config = dict(
    n_layer=10,
    d_model=224,
    n_head=7,
    n_kv_head=7,
    head_dim=32,
    d_mlp=896,
    vocab_size=2048,
    activation='tanh_gelu',
    norm='layernorm',
    norm_place='pre',
    norm_eps=1e-06,
    positions='learned',
    qk_norm=False,
    attn_scale=0.177,
    bias='all',
    tie_embeddings=True,
    parallel_block=False,
    init='trunc',
    init_std_qkv=0.0415,
    init_std_o=0.00928,
    init_std_up=0.0415,
    init_std_down=0.00928,
    optimizer='soap_variant',
    lr=0.00688,
    beta1=0.95,
    beta2=0.99,
    weight_decay=0.036,
    lr_head=0.0124,
    grad_clip=0.5,
    warmup_steps=200,
    schedule='wsd',
    decay_fraction=0.873,
    decay_shape='linear',
    final_lr_fraction=0.05,
    batch_tokens=[65536, 131072, 196608],
    seq_len=256,
    doc_mask=True,
    train_tokens=487200000,
    steps=4066,
    dataset='wikipedia_en',
)
Each number is 500 + 25 x the weight over its row's rms, rounded and kept within 0 to 999. Layers, rows and columns count from 0. Numbers have three digits each. The size before them is the row's rms in percent of the matrix's.

# down: layer 5 MLP down (transposed), 896x224, rms 0.244, rows 716-828, columns 112-167
# up: layer 5 MLP up, 896x224, rms 0.238, rows 717-828, columns 112-167
down716 099:525519490525460474457502530487475496482518483515453479518509489503458420492489539549552516510514531491483522498470471522472505503493492522424501476516463486471528474456
up717 099:485543490463498491506507474428498499522532455480437522484514498456491496532499544524508499473507519504528497471521476555535503531531548465505471498509487507500479537518
down717 104:522504490521504502495473532520507467493530499518501500445504466500469482525575481538468484509464525514474517455514503492526520493557499506500542499533516466536519474496
up718 092:490531486500485495506509483480516505484520528473492529478511485512483520504461489529512510483517500517474565508484502487548473506530461483485473520512482464521494510470
down718 093:485438475529535487508564483520468463530438502464499502492475510531519498474535500520510527520496481541546526521434456520527494483564524510491468526523471496475438490492
up719 097:515573541495505452535495492537517511475486505475497528528513499470491535546462502483490477477485543507484463489490496465503517504541488505487473516470506501541499499538
down719 100:533529524518472506479481508457506469539513514476520485534484436500475527532466495540490530471472469526466500480501515509521491444508530548470491472537477489503494516466
up720 096:520493464516506453469498505508516523535486500536482491487485447494481519528500498515515516503525530507509502497491514508474479475496551554544480470481507501470510467484
down720 084:511538453478507524490509518492482495508512515519464496515506485537472496527522498483479548501491512498466519525450536479464471504482496500557483485530512497490543472522
up721 091:496504514518506479551500508495516526456503456470479501498482538503568544487483499483492485533493495485478516504522514550549503533485518484483488483478502504502515453491
down721 098:499484507491469521459520529484526413509513507518531495504525511524511507512497512483487524492557470473495463482493489457513488478472468490501488473536502489475518504481
up722 100:495486477464501502521518498516468481511525535515486488497509480484494458502581519499532503484514510490491513466497480466426532431486508499476514475507489507519531484493
down722 096:486496436530485592469492495509503512492532505523508515489521490482499498468497518542524531499531491487493460470495466476482510493522491500467458491461519510474455497455
up723 099:495486524489541534458482455470500483538557501556486477503463462503511481499517471492508479503522471489493522512514515477501496506552517501467522494485543508504521474549
down723 093:490532500527491468486501565515486515501492491478518512519451514490490470536460527534477490519504480527498459520537489504479495507453458511471515501498484500499466548534
up724 100:499499522494469512506507539487519501499529507504459513526548525534474524516487517484495547509540485533519521487490468471516483467508562516520473476545492488519492500517
down724 091:491519479488479530485458487516478505476502475532534501512512490438483490523486477515521463538497471501487475521466521510502489522526538493494458558484488488476503489443
up725 120:501556487516506519488504469500475542518483518504543490525497526473529543499528494493491483492491490455526510519485529448471516522481517539590487473486523509495514497514
down725 099:504524530486523474508510512509507501467475491534541458473475490519517504519535491472493466483489494473541525518517486517515481517469501464604489498511521513523512482516
up726 097:531525519540505559540506499532488532483480474514522495469509518506603528516489475502504452510480500509516480503555554455482494504482505491500496478486524492503467500529
down726 095:528493532477482506478540506502556486467498498530457494539516505487482499481547506502491517510517493491481503540497488475524490496472499467549479518543499491470526539461
up727 095:463483502510548504555510502502517485496480477494499505486468512427483523524473517524472490517489543521533514512536506517524496466486440527449481557470490511522529529485
down727 110:492510503507489500525498484495462503507498504463522486532475527480477448535502483510485467473480506524504470529481503478538502484522481483457494549524529474467508502516
up728 098:509545473512493531528535486486513533506478515497516464529538509538535493480492489535486491550476498485520509484537540539497527502486458530497534467515516490495526489478
down728 094:509524473500473476485514490466494473514526481495461471495480484493512482520524489487482482480489516520497495522491508531461580515522526461537464493455481545483477506522
up729 105:480502509499489472531481470469468493513556516471476498513478500488469560482504508451482505522485494508485500499524533493493479514551534520536489495479483469511479465527
down729 107:543501489467465499507525504469514516506475496499562523499523501474485525486467476488541506508500479523552523482505527502532502539498499499447509470506518483476509481499
up730 097:450464534459486521528533517517518477483479458487472535511466528483478504501536472510509476474484488497511496524526482509480463513486556476470495467487492446447505493467
down730 099:512533507521442544478453524532486471474527504493524482531507423497486480539488489477547515497512490552498435497506507501469448518502461479490470529505463502504539496504
up731 096:516503505512483472483499526497538504473474508538493519566498472556520516531522504486520532493517536494465547471554440452496521516465487473502496513513532496502509507495
down731 097:532483493457535497510480509478504479483473509491500504494487513470496497489544538514490479505510475539504479521510510511455506544504507548520477517497507518503493458486
up732 104:475498484467471482481498518484493495487506518510523510537507491516498476489527508491533509499508522521503508493517488508507532487534501495545474475526501469494469518500
down732 105:491539509463470481512475494483507511499408465507525481491521487524496527468483510521469521487488512473459509482491482509490513500477486465514512476553513488507513480496
up733 099:490547460474488478459504492481506453515535543464555457492467537470521489487525525497487513481471505555517514484516505496498452500518492501448488478537512499473473482485
down733 093:434484555491542491472484506520501486495492479467520512505509520480515518539456533524487523518487499463474503467473504544491458479498501515469533548545493476490545476488
up734 099:490489485515506451474500516551503500525496499480467478509544501469487502491495473477488483531501477551531513516487547554506475516498500510481512503538507501541500459499
down734 099:485496520475489490487533501503486529515473529518524485511513521524502560504513531455538523465489504520465517498470541512541453519503524476518505510492506473474527490517
up735 099:471458494500485480484517495472530503448503474467475540523481480493529519475545537505456516464506479456515496500484551503529487511546487528503496474510465499480499507537
down735 102:496477451490513506449500540488481478485500528494514493524467478519484489513479526497492491485510558486460528506457514492485525507516448464494493496526509507539523558479
up736 099:476486506489515478491506480478500501524504507479464482578518492515504504534483496543492538468519491492523505519459483525518459503498505494486508499503522481494467459501
down736 092:533535466516452483548530522509495520502484523523522465493511483491518515539492546497509442515504526507531540489523495486476446543494547493569504474493509517498536503491
up737 107:503540504512519495492518484517508495523477499527465500512531533532555489512485524477552506529483505519506533495504490502465454508512511453516537529476454517502493510529
down737 111:493497466490469492528463501498500474543475515529465456509481522484506481476529528531502527529471520478487448497465496488471501519481477535534487516512501515492518499532
up738 099:563538491511526533440476477482511506498490516544485473497483478501506526523459524525508508497490520454506538507491506469471536518529494485464510488474485475526479489504
down738 116:564520528472463471534469551487495517457540507464534488492470507522475517533478554483547487483483522508491510470509454521493519539509455500487521526511462492487487496533
up739 097:480469508505510529503512480466519508515497551497468474508514482509481480530498482500502487514504473514464544464559501484499508473529507477451499473460500435499500529488
down739 095:514559487462511516567475515539523526485435449517457506487436495537502464501504509499544489517487521472491531521442532523497503498466502549549532501536474508479500444509
up740 097:501485487463483532479515495506492526529494501504446489518522537458521483503487495489502497502511501508518474507476461471438489485535517507465528518490510490462543552513
down740 094:478485522478490487555495526523483479524490477500506464511532484528476478506487459460504456484507544507521523492536493488521546512500489522537484547535492466476513484493
up741 108:516493536514571485531469518457509472500501474530491480547501516514495516499534506501506525488508491443502508515493494461460526481488515516484510493505490564512535515473
down741 097:522517496505515515472476525510485469475502529538487465453489491518504503527496497538511500510434470472520524464444520512476508528503520498515515539512460510479495481499
up742 110:489509491498486506536488485450493485519518465531468506495520500520483492502544494513550479463491468488469528513493505493490506489491499478488474464478533496479514520499
down742 104:502536494510535534509514479510464522472537503516547493505514477526460509487497501501450508463502522468540525463477479519511500512589480489486502517535475485515559551525
up743 096:514490483507518502458514565479561518497492481500468532492534469484477478465481512478464473494523450542502425500507485503524493486539511527485512477480518504513508463483
down743 092:502486497493533509488497525523507514489513486557519494500529450486494516515491507483493512496480501517481539503554531511455487505492514484534494543474501510451515516474
up744 110:502478518514520500566526468518512573491513538508514495479465527519479498499531517507514512511532479491465528537502496516512504484528501492493458499539463448493522508495
down744 103:505484511483503486518481503515519519508501511518453484553472528466507514500502481474532481507499508517473529478505522476469495514512514511493465476497526482505535498546
up745 104:473491543480488458495524490452492522497508514424483485483521544487515505482554474516527515540485509542513454527532522548507522515472501486472470519463546507525474503490
down745 108:512512546522457507504536510480520510540541474459537518510502543454516545521549454500506502487498486508482506491524456502473530519482465471517502528443537491473515512553
up746 110:506493478447495476537511558503535510481551529475468555503496507512496502509484479491458543493527505458523504513503477480482491531514462499494497527485489483513514509508
down746 107:526483483484496515519522490518504491544460457476498491502528504454478476469504488498515487483500502474510490488495478524510530468494505524482503459526504511509462500527
up747 099:514455581469484468472490501535516499461508504479491533551514491507472481564503526463509469533520508544479492506467479480524481528463475468490510503537541505510472496499
down747 084:507510507533518460493483502481506495509460505539503502472500522476488474473544521463492495527455516510498508480504476480520473521552510493507528534528513482506490560524
up748 102:471529508531516495517482535482511479523505529479475490484536469518480518509487504503500515485492508474446540514486485470527494459518505487564491495498481509483521494497
down748 097:471529523499467501462482538503446472506479464480475455498516514513488483531548538549486523500486527499505477470494470504530509471539481519501524498537505441515478493518
up749 104:479550496502543480530518470531590519518482538495522477523485529518553466495503517487535504502500477487539519487509487475498552449519512485508526527517490549486492470478
down749 104:545480499541516500519479480543461508481504477494481500558534490543490521506476470462483545459504506483461503491530497499486473513500481475471456502525459475482462471488
up750 098:530521521466461509482539467518494489543496528510535498487501465507508491477502486451537496482516496517543483569472490550505466502471511519511517531476482476501478500504
down750 097:503473546478456528505526538475455537484527508540506479500491494504520481480496478489512518521536484489510494526489482545490520493461482480479490532489472500469455477489
up751 103:488457496496504514522501518524469516495575499517526459484543528540459477510526507468562515511499480550489529511509482478527527457485489536464498500547477495526473509519
down751 113:515461519481522461487504451526482522407492459499453438480489484473540535470524479533508542498543543517512515499543490544516496517500498463523498498492530507520500494492
up752 105:518483511537464471480508499491523512510475458484500483503469487499479517522536458476510512558485506475494479502532496512478514434497497439487519468487515469532493549434
down752 100:485498497486527499533505477520437507496462485474493487507518474453488497477480527497517446491502510554502509468499542478489501525476510531479517496540517511476514571564
up753 106:482483477495513487504507536485516547488538505537483539478543513476444503478488499487496500511449498554537534508508540519491529539499459517463504510502510498452558494551
down753 100:488465504496481515517540505530513490467501482481469512484511498474517490497467499448494468486442486512566454487568482511509499507496522456574494527489519482511537516443
up754 108:499508445519510497506489496462498499499494509528501493473529516480513519462530487503521460497469530491540492499540540565473502544550487502510530487520543446455467488506
down754 115:495498508466467524529506519505498527493504488501510484466487538496439527510496505509470519534530540487463572468510473451462506522531504445479535511491465488507468545466
up755 096:555516486443509543535528555557487551507522489500495484513495495518483522519487514510504504492497481510519497490483446490478500539503519506540498514465515491474480542486
down755 089:527490477512505477513480477450494535538485475502489506512495505497521480510494503515497526497515507549488480492506535487553554444489459509419550497500495514501519491502
up756 100:458493504533560489449499489529501495541537514480478476456470472474483525534475513506491489493485509540505491502499444452468539479495487514460468511526522523497504498492
down756 106:500467505475554501467456532531488551508512525463491468492515495532552510492531488443487531493540529526559488575469499461517533484439506519510508520509518532493522542482
up757 104:457495509495543477521536467511511443477525517499481511472510552491485468515510556523489474478465534506526498498492498490488447518529496520490546521493522500511512490455
down757 106:465480534485488510443512476499475517507468475496460531502502496485495478523546525533524489509461486538503487500480506459480520525475551532468500523484515474429522512491
up758 103:520503486486510496484512535483534480479541492480513490495473485455499470504528487497482495487492513513479502464496458510518498540494498490469513463521481511565535472499
down758 108:551491465523503485522498488528548521527490540508526513495509480528458455536487499518477524469494506461508542483486497532507466530497455430522485508519474474515508506518
up759 099:524471474494538507476469528502559493541518504496543481534487447486502483501486507489476424526492486505500527452516502494509525514521497473501512528543516533530468506457
down759 098:520513477508484505552509498521454533445528482488468485469499540525461494483533502493509535464537523467520463485470483547498470524537492495536513496506522516503528500492
up760 103:474487488555493504543528549509509508531485551481472488494498483547479523522499510433535479534480497438532486519508484511523504531544522508506514517478463504465500476503
down760 095:519529494473467524509461504507526473467511488535501484556521478495495527533543464555472539485472526534518500500426533508506478508477536488552492457493511515479506501496
up761 097:482479515500534486519498495479485491510520502545441504530526495488508518563565498514450549479519529487511493485504505509447541462483482505502522506525529467515488498509
down761 107:507481484520493477504452547511500520547470525529476474497479514508490498506471496510484481500538521481520477500512483519534513523584522501410505524472489517533485479494
up762 108:471485483514500543521497466514460489502454476496529485480486540545516500458490488501506492507484512508526520485504544490469500465524543515504536502484475513520511508539
down762 104:486523465523506499498459530509472509528515450504477509471479500508464527493520481439429491470501533503505504490500488495486475476481480490543542480501525457533478488507
up763 094:506500442496514485522561466475512534497492541494512534506469514492498534534522510488484521527496501542509489495523507516490530493530548500504513539520461470502524506468
down763 095:483543513485509509475508555496484466495494506509475503449499496508500466507546524524581498472520542466504484470471468525456504462498446496456507486485496478484467471508
up764 101:557480459448493505528538506470518501487469490488462500502522513472460484501494484495505507481494471493544543507472534524476471494505487501496507505476513511522502527459
down764 101:489459494512514538522494522505500489522505513499507475431490489514461482472515482511534512518560508539525466542492476478484474544472486468505495539489462518489526486510
up765 110:491539487535449473503520502447486523512533492542516496491563515500510498500479513500520507504484495499541530513444466493531488531560510529491445484483483484495535494493
down765 107:497536474491454453472492507529502505518496500546522513525508495522539473535526530479507493521450493544487532480473506508493529517518483477454491529547460488482498479498
up766 092:502491515505484530464522522509576486491519549485517539506519507517515519523475517479501469506542521498465509516486511494476510463480507504514501432512472544538478548500
down766 103:467509478482484498545452542492490544470554482556502508468473464479504519479511497544515437475490489469508506448489495475510510547506528524548497536519512537496482473493
up767 099:466488487481509474482534502453494456499530484509494506495494498502507539504500534475490475454499456463513498527476465485515467529500549489482485494494456472461502488452
down767 104:494493501495506511522483521546479545494481481503519513485534516515490500474496537514490541541483495513494470502461528526531478495468487489473465446492517529503488552511
up768 092:515489491461484517518507490509523503549480493481456497509466525504555428488469495504509499483537531494534514542501504548513518498465533492466482526486502486452453505530
down768 091:473501475540465466471509515508485501505516499440541539539498510489481509485533495466490489469500505524466469534483506493465497530481486530525461471439511525509524529504
up769 109:511463530503478475494498498499529511507511514466484492499488480509530486469475502477520482537498518474483487510483510523516512478500488510460551487531543484502492449561
down769 112:502497529492470512460500501514518516484503460489467517476482514529537539516471480493523501504468511500525498535503498479518496512496500549453491547523542505516486520468
up770 097:497536478486500514510527483492477541492518504495492510516517490522437492497524493543477506476509497576474538528463512465470548516506516476511504490498530509515520485540
down770 093:483459510476524484503528428498523509489511503479500496509500521516464484524477507492533514487502457475497484516510495477510541498516482487475553482540438504495512517536
up771 107:520502496514501489499509489493495517475472526505480527499447528453513501555500536512500504497492473518510480457538531509461478476534500530472492505489506508484519524500
down771 113:507501547527510482493463470475520521468452515451491542479510500522513464534529543531522513503512484498568466457471537487506491486496484522471465494484518480468491483520
up772 108:479516444525505514485526500498481482502545535500479523479543460478485483521495467523537514526526542504479499531459483512538514488472518510500499515485511490480518471459
down772 098:507499522476507515483483451502490479518492499532491508474520542520542493522524544478443506500543506488501515462492462480503542513527454524485492501515520459461527495550
up773 098:471525503504521499486456480488501496512504534510532514538514508504491479521431513520461509494532520540543481488469515521528463505534476499477498471508491501529465552467
down773 103:505496509530481548453475468504475462422534485507494533489476520528497541515480511533472480534506472484512499449518465518490475520479506499552509505466511476505469519440
up774 100:498458524520512490515485510455564518536501496487470481519498478506511487500504439526486526495527517543449515558505501477506523473541482472498525487500494502533495520479
down774 102:458490508505515459444456528488515502492552489497518521503537496498505493517546497499510460500519505515515552485458481498460538500507468507493502469532512505496495469483
up775 107:469520556540470459495488495520509544524499493506479553516529481510464505482523521480549477547487494487506481494522501507487493546502486516451497448519513539494524511514
down775 108:501480501525504489514503521481476498517507500515519496506529502478519506470518492551512477511462502484521466496564502531507520488476468455451465485462503548521539556525
up776 100:533519523484525482469555493472463514493478520507486511464468492464520522519495479494502498513479509482507480494499537551519508477500477511480432520537516512501510491480
down776 091:505541492578547490506492548482501501514510522508525504494527474519526485516496474462485474439525535502481494521506511523512529486459504496489521519453460493454457535503
up777 096:532511448534493498480459541494541549521499493521501538530481476532505506498518522473516496516486532500511501485500522527480546514519493482493497475468498521534494490514
down777 096:503481502475530505504464464510520532509486486434475488530532514493499493494487514471465499537490512525495495472512550505497505501479466470532495501499495490476537516460
up778 099:474508472461504519481489497496482479496504475504480515485524520553469531518452507515512486498520462497507557493543483508536474492515492474486466539538502489509506517550
down778 099:527509502506474469514485512539488536533477488495462473500499480491544499522491470514453511480499494559544488478479484510507552511519517535535469547465539529497505465510
up779 099:521481544490500516471543514521532518504498511496479516532501491507498524519510486483489475511511488492509504526483522488567478466529509461490549501513507492520485462489
down779 098:553511454483534509517462483491491503476530503502518507525506474497560491523480508513486460469511494463474515486525446507486527501530495503450521526515505512562489495500
up780 099:490483495443487487526482517483467478484517510478498572503507491509507542565447500491536503494505551487482424472495508479474516522512527477540522483500510533497503510510
down780 093:483516508524562505517495474500497484492445468514537522498472508537497542539473492511515501494483477459523495500468510497440466504527486474478525497493485519503490532534
up781 098:505519455461503510518503517478464495488478531577489488555515481511447531499486510495487505483500552529495489495511545509493506510557500473439506555530523490552521511502
down781 102:523488591461502523532523508508498494499465494515499476482517516503499480500491433484535529492486505533475487535514532460511513482530494514441481505484526467491506511462
up782 094:503498500522471487452498546508528507490499539521544537554515461481553538505473529480500480473479473513514487503489485519500533509515521463437507512507463508536482496488
down782 100:489519491465490487490462493463495451505515495530505500516452497532514445527508504534511504474533527498487499489567451501523473490471472514513499514546549504526518500499
up783 090:474514476513499497510511499516465477520557487498531504493501498511504541484478444520532488501527545530502514511502521511446462497530482561517495517508496484539539554528
down783 095:492528489485496488529450494457475466521521505531540495457478511501537491537505475480532505494503496539493490491531504548510541493500529524479511493498453515495528451477
up784 091:483504478503479554495488469495530454517494482523519478494475492492497481470510492494502508480498509506483542491542504545516539527508506519486498488538506537486476546519
down784 093:537498452490498512524540480474494489440486497504479518499500497529496458542511518484517494517499472472503489510492490470515516492493522530493511544502520467535515501478
up785 096:490504501511497478531485499478477510482501531453481518488504506468490519519539531508530491522491520481525484475470533527524499516470487521484473493513477474494541499482
down785 097:504514489466513482485528545464514445484511548523524511455523501469482490509488462468504465436461483511466521490489475519488458522490500473505534469502519485490477475491
up786 103:504528510523495486467484491529524546532514511485551476511472487529473488520489496450569481510500527548479506476505463469485470499493461475517526492512488522539570520479
down786 109:448526512522484529542500493490471537494526496509512482461491487483514531457556507456494485502497481492497451536499542508486478514505466493512501476449473496457510480546
up787 097:522536557497509527536451531478497519506501433501517536500459489528502512519481525546556476499533484500536492485476503473525472499520521522497525543520527482461515487534
down787 097:531492446518514496529504500463462522490519509497497489496493503526514464522468474501506474534456515475465531507478539477483483503521541470532475489521467508514518488512
up788 102:499535493505504484513469497500468525504538481479471507486465544474514493537540521500525490550481489529547443535512524505471524489518503466484469484546483545507535510488
down788 100:470517521552444475525491495502476573522535523488551537479488461523491472480501533478470522504488503497468488511527477519472512488525481498474478500483540519505477520491
up789 097:480493504529490482488467502529522561496503501523465493433521518508520513498498539472495473568488509528488463484512475440510485510499458524512511526459486511493541524486
down789 090:480528531468522514506492497515480482484543460556497499532483458505476505510510516540506528464482503513560505486536535515460501468536492508493466468537532496496485551530
up790 103:498480474488486491509536512511509492508510467463457504493508566438490520468518504504490473481542517486546496496495488520487464535531497466491512483500478458489429521533
down790 096:520498504490509504479502488476526529509541518579524511504517546512478540516489525496501506533521511518524501509508529536492481461520484562534464511475443467498509537536
up791 097:496474518506488478481473538518506539533512482524528504448487526502508541484471484493515511522543475490520572451485501504499515520518475477491505479519518477431497510522
down791 094:481496501564504508497516513487503507532522506480485475571507519534479469506494520497547521507480508526522497495477523544530518471508549507417467506556475557489486453517
up792 100:493470553489505511491454544504516504503538479517513547519562535457478520515502507484492467494519502462494495483529478452504500513553530501529536547498516504493511482517
down792 101:516505438490482483523517455520472488525466516497517515500488504496475490522505534427529503512511485475524508525501501479484487512478497515502520489491468473479541536475
up793 087:472460512477465520502522475493514536503473463500501548508535478510517532514518508520478491529500497519516539443486506491529519483477499524501509525471525488492470499504
down793 091:526481518507502520550513510538551539499479516504503507504473481492492531510498456492520520522512460460524464503499513492487465472503486493557466424470507503515532474516
up794 100:541522455507523517469538522480556530565512480505494494495493505502537473517507479503490509501499472488458497508503482495498508481529494477510516528578522484510533497479
down794 102:472521492532507486485524541493480468520513491486456493517499512468500460505495462527461519439487490470480519489487463520486507462533493458532517479515478511511480546501
up795 091:460487511498510482529475529499509506475466563517490533490500457494448515495493494506514499515519497497504494494544494399468499484523502526514505524517520550518541531492
down795 094:528468505539558478493487512483527424501507506458494504501487515499510527458482494491481519482470505496530496525495495479544537535484518480469452480481492456495490471475
up796 097:504487485468511486459454560518509467493504426513494506490460478487499503474484507477492500531520501523511505518508495496512487500480507537472494474447502503515461513536
down796 101:520501512474489526485496499497507472511497451499515498523529476471497504502474497556503465485468507500516488493455494489555514500504490503456522524523480469486498431551
up797 093:521519516502525494484515509484482489515558513530522514509466554521478500510488519516501466448499518536484465505512540471470513485466514476530502512519494487515470515486
down797 101:467498451486536496531489499496521467502491507480556499468511504491494503508501562529467471490471475469492483511525480498548509486512457489515487532523496498487491464437
up798 101:526497485535494507557535498458498503527472494495497488505502523517486481513516547456512508464521525523508514527454523477514490489560505495523470499514508519544530473479
down798 100:479483506482504505502460488460518505487508464520508512505496521530477489552549538525535512468518554506487455510512503529476506501476504502516502431465496468492504468537
up799 103:499505479470463454467474460499499534492505503504455494530524527505507523533480498491498415513498521513454468489472499513527487469506457504525557541488522480519499507462
down799 100:492492496474503472521454480524477497541475518515492490496539478486495521500492463537493452536502506513536516468522443512493521521486473450441513499511532492478476508477
up800 100:491502476491464509548541520448462502531481506471517477477470508511458486483492465523500473514518525509509503525445555459472497451501504496493511517504475498543534520460
down800 097:450528516513514488486472468489526474442524464517545469514538485527528491513466463519474504470540475506526449489488501563469480503470505531532499494521545467473501494488
up801 101:495514541508464486493509510549515520526459481476484535430526472505473537501494488477537529459520529506521435526452483538496475526498540504512506499490482528444466498485
down801 092:467535477498523491500520535510482471517484489485514524511513506494479498480504479510494512495514459490500503504485485468512503500460476498508495498486521498502498460496
up802 099:520505479510485514557493539488509467487529473496524510536531489486518485508488447465506546496509518520503487480452535472518464517482499516498523538499502449499480501509
down802 103:473489522540489542517493471515508517526458475486509475491480449514486527487485513518516492472516502465514517511486473521503492498497556503538538460505504527473544508514
up803 093:414530543550499525483507482474520501481456478461490519486528507524500495482479499545531461515533526492508487484539485461467500512497477511526473490500532529501489460515
down803 090:513487494473488527515475457522471505476535502529509493474474494492522481565533497481528524499461480552538465523473450507515562524524530514496520528518506508490498472457
up804 093:481483491494486491513498512468496493468483542506463526506456519501478480502442538464542403516481507549511446507537478483534499501472500468484486448490508488505537497484
down804 086:543477476465504508473522441528499502521512457482486481530528500532487507510566489531450533485466493469499533503505485522476521516513501506453546532513521505515484499497
up805 098:508536535480508476461480515526501509443534487485458477517557489512504549481475508491535519512499491490491526476469526492509503487454520491517494483515491505504544499485
down805 106:549500510476474506500487566521494516527440475505490507526472500516489492471484498494507497523503482437549519552474507500512480546496470532491509471485501470545497494504
up806 099:500508521487502489508499516561502514499521462519528493504497465484510447504509527481503469505487489525517516507474511515528505507454530508535467472478432503491524524480
down806 094:501492485517449456503517493507441495550515467470486494500513485494467523488494503509507511516491518499519505476501491504500438529551508481543494473495512497520489480498
up807 097:534517481492459470458535492500485479480463488519523520522509494495520468499497492457498498524520518509517529524499519539466476501469496484517496529498512515509503474516
down807 098:519496471493458462473508519484456463530494444519497488467511520509480487501534504486556513462471483503508485513498505476500477505493518514436511489566422513491506505488
up808 097:536497542492537517479495491487541511511441535477539486483486482527491521516554478520508487463528495492527517476529514537506469527539507520504477525466466466525511493517
down808 093:466549491482468530464512451495452536535516473488458540505507487456528482511518466517524510486525477485544510512516470497473481478495519517537459516518486496471515515507
up809 106:508527501536525498503491478507549460516526527486471516517498513475529500470502508478511516491503500506518529488512515472491486518477504489471514500511490475503457546498
down809 105:499441492525493519466515515472528483560481498533496469467500479489501508484514467556506492519507511539482501444511461497473478537494478485515523528523467514552466474495
up810 104:506514512472504514540521468487522499490517474502491495464499521477509494534528511503503524509497499525504502484496522508479521524521531464518500502487452492503513503465
down810 104:504509485458497463474458441491496499511478480504546498483507537499487500528486531462505534477550485543567507490514534499501480491531490530519491496436495476527444509525
up811 100:504446513478500490519483530499490478458527460516468480510471534541502480514490513498477501521557525491546526483523532496527506518494473533473505479511517484550513541478
down811 100:498458526504496474493473527484531494476481535529515517517504475515460531471516505472488477494471488452489487515506518542493549539479512495473526496473521460506530561475
up812 102:442464496494532506483518476526479511520519513498499498488565467502491541518505533536467530474511522494538479525549538526512496487458496485471525437507502502505480487478
down812 095:484506490483476519478533513520456489530495488490477506455490527519455540535501493490546485497549493528504500474512510512470512502551515493511467534478482484443503538523
up813 094:458487513458475515472504510541478516536511516491558495521542485515541549489531486505506533525513483493512495530489502534455484515513487466523434515523516542503483486467
down813 096:503480479495465533496549529507468502493465532504518455563508480502506490514475488489527462487490504535491476510554495558509518502513486543539482510498512487534527488535
up814 101:476527484513527496544553526530469496485503470510503468484525504544532511526443555456547538535523484529490512506525490451530510505478512530485499536543469489439506539481
down814 103:505534452551523483566479549550468516547496516500532465537464496494476516472532509468516483476504467537482520555508495497502532477525490475479480460476495506517476491458
up815 105:501514465484492484537481476480465495504514485506478504472502526489452511511448521495523471511493481532504472452482518452481548504520503539529508529506501496504531492517
down815 106:519474509541527500498505526491503441526545489492503502488499522501481491553486493532493502479522541531458498484546478556509514489467464485500553456512494520492523530505
up816 105:489474507520496492484504487503511521518510519526469508524469515499494524495501485514490522517510519511521508509544497501469471531513525491509470477490545450511499440492
down816 107:541524464525507497485478518481519485461478527494480458525485489476481532452511452477487471547506507528472512487549518482486492521519481555555498438498446479495485519459
up817 092:512440498521486453475526496508523525433523472494507486485552528502504506498493504480532530490482544539551516493452542474475462489501465488441498480507471508500486439511
down817 095:479544537511479497457540495494478521516482464489536510481507548531511519512487490500475480493484435482481482488496458505527493523522561497510495531524533500522536565451
up818 093:505513498490489508473476531469512554514504478524512508479498471504496519460504474490520482494516484473526470477483513505473483475488471472488481528493500536450488485522
down818 103:535533542493513517427494534519497539496489513521477456489493511496562461549502503435506513461531517514506483463537469480494481527531478489543506515492535487526497524532
up819 101:527468445533504451513555498474471532546490523496528491479456487522542441532498520506511491504527477552494514546491493520514484542506488500443512509538491501456497499511
down819 104:517491498510521475494535494499532487502472489483525531489475452508534491527509539500490438556534514474472518471512475466515513503513501490481517489503530497515512509542
up820 105:512446471491474510500492479484486501514506524516459471494505540508486502506492486526517470469480519489478498503455507461450529524505515474480526505541522508530539516509
down820 097:462512508463513507466447453485477496492507515512499511438520502506459477511518526518512532467484507475470515514480510522506518513513506508446466510547516487517532498543
up821 093:523488504519492505504526468476499522541480525535455492491469507497551506498498465510475473549473467498518502511489528484549513518511500474461506486488512515506518491442
down821 095:536513491531522528493546514487513479521519530500498462473536492537510506530503492505532527465508530476497495473468485529533505513513525474430507515529481507526459496487
up822 101:490496533496510503499548503545481497477527476495508524512513503482489497514486468454471505450470509494506480474523495505495517496462462497463511505495509460494485488533
down822 102:517493472538471460488536484515497503509512484515414492480521519539504510434512525540470457505488508479503479498515491501537462542551523502524500460455533502519482469507
up823 102:484454513532497505503506478496496552500476467480543488455513512558511525474492481473506517483483501477527485481457468493483519525515437431485501496511484499484488462481
down823 100:507520520474540470445517507490493458514499516521496476473529441492483541494530507475523508505507528459531475528460512528520542524496457472421483512506526516504496461485
up824 100:501535511492556493495541470489479493506480532522486463507503509469505507535545487516533450538496524518493538511466479535549527515498528510495511484490510496578480498509
down824 098:475491510503525510471482494536503481509486524494475482495461494530473495482518493528510505499425470479518465499519507522478477497505457485466468480527505513476532513513
up825 102:503511507482475465512500500498520477483496486521514489528492502516486513516548488502502527530496523534493499484482516490548482479537496492494517544538496501543458530525
down825 099:497484512515507536448470499489486465497479485509490468504514536507538517500529496510502504520479532508464501476519510486493516490477492526540479491530498511464561536505
up826 102:505533470469506473556503518509507559518507494491497505482481514497492473557492520484496510501506532507472494518542468481490506483512497495482470486506489500549489525518
down826 099:438488483460501535514494492438526450508467477446490511517547515480520480511484450473555478480474501541466513510529533516432460496474497511521481481491439437493525501500
up827 103:440482475493438495532479479503516489508508515494546551509511531451474535484500496471454533488504517478509478493489532511484456540488524521566535508526510461519516551505
down827 109:515496477500521520488523492498514526519496511545487514481470470480495464509543521536478488485528499540518520537488483533484490444512546478484537533535499475474516544525
up828 104:501507482505488495464497514493551515529532535502494496499547511458519490534514520481513515501545544521506502502501469490443458534528536487512495455517527490500520491539
down828 104:518483489472525466516503497505468485539487514532506501532488560495458499543495510508483465526510524492461498451552493462491474471525476523458533498532544497505504499489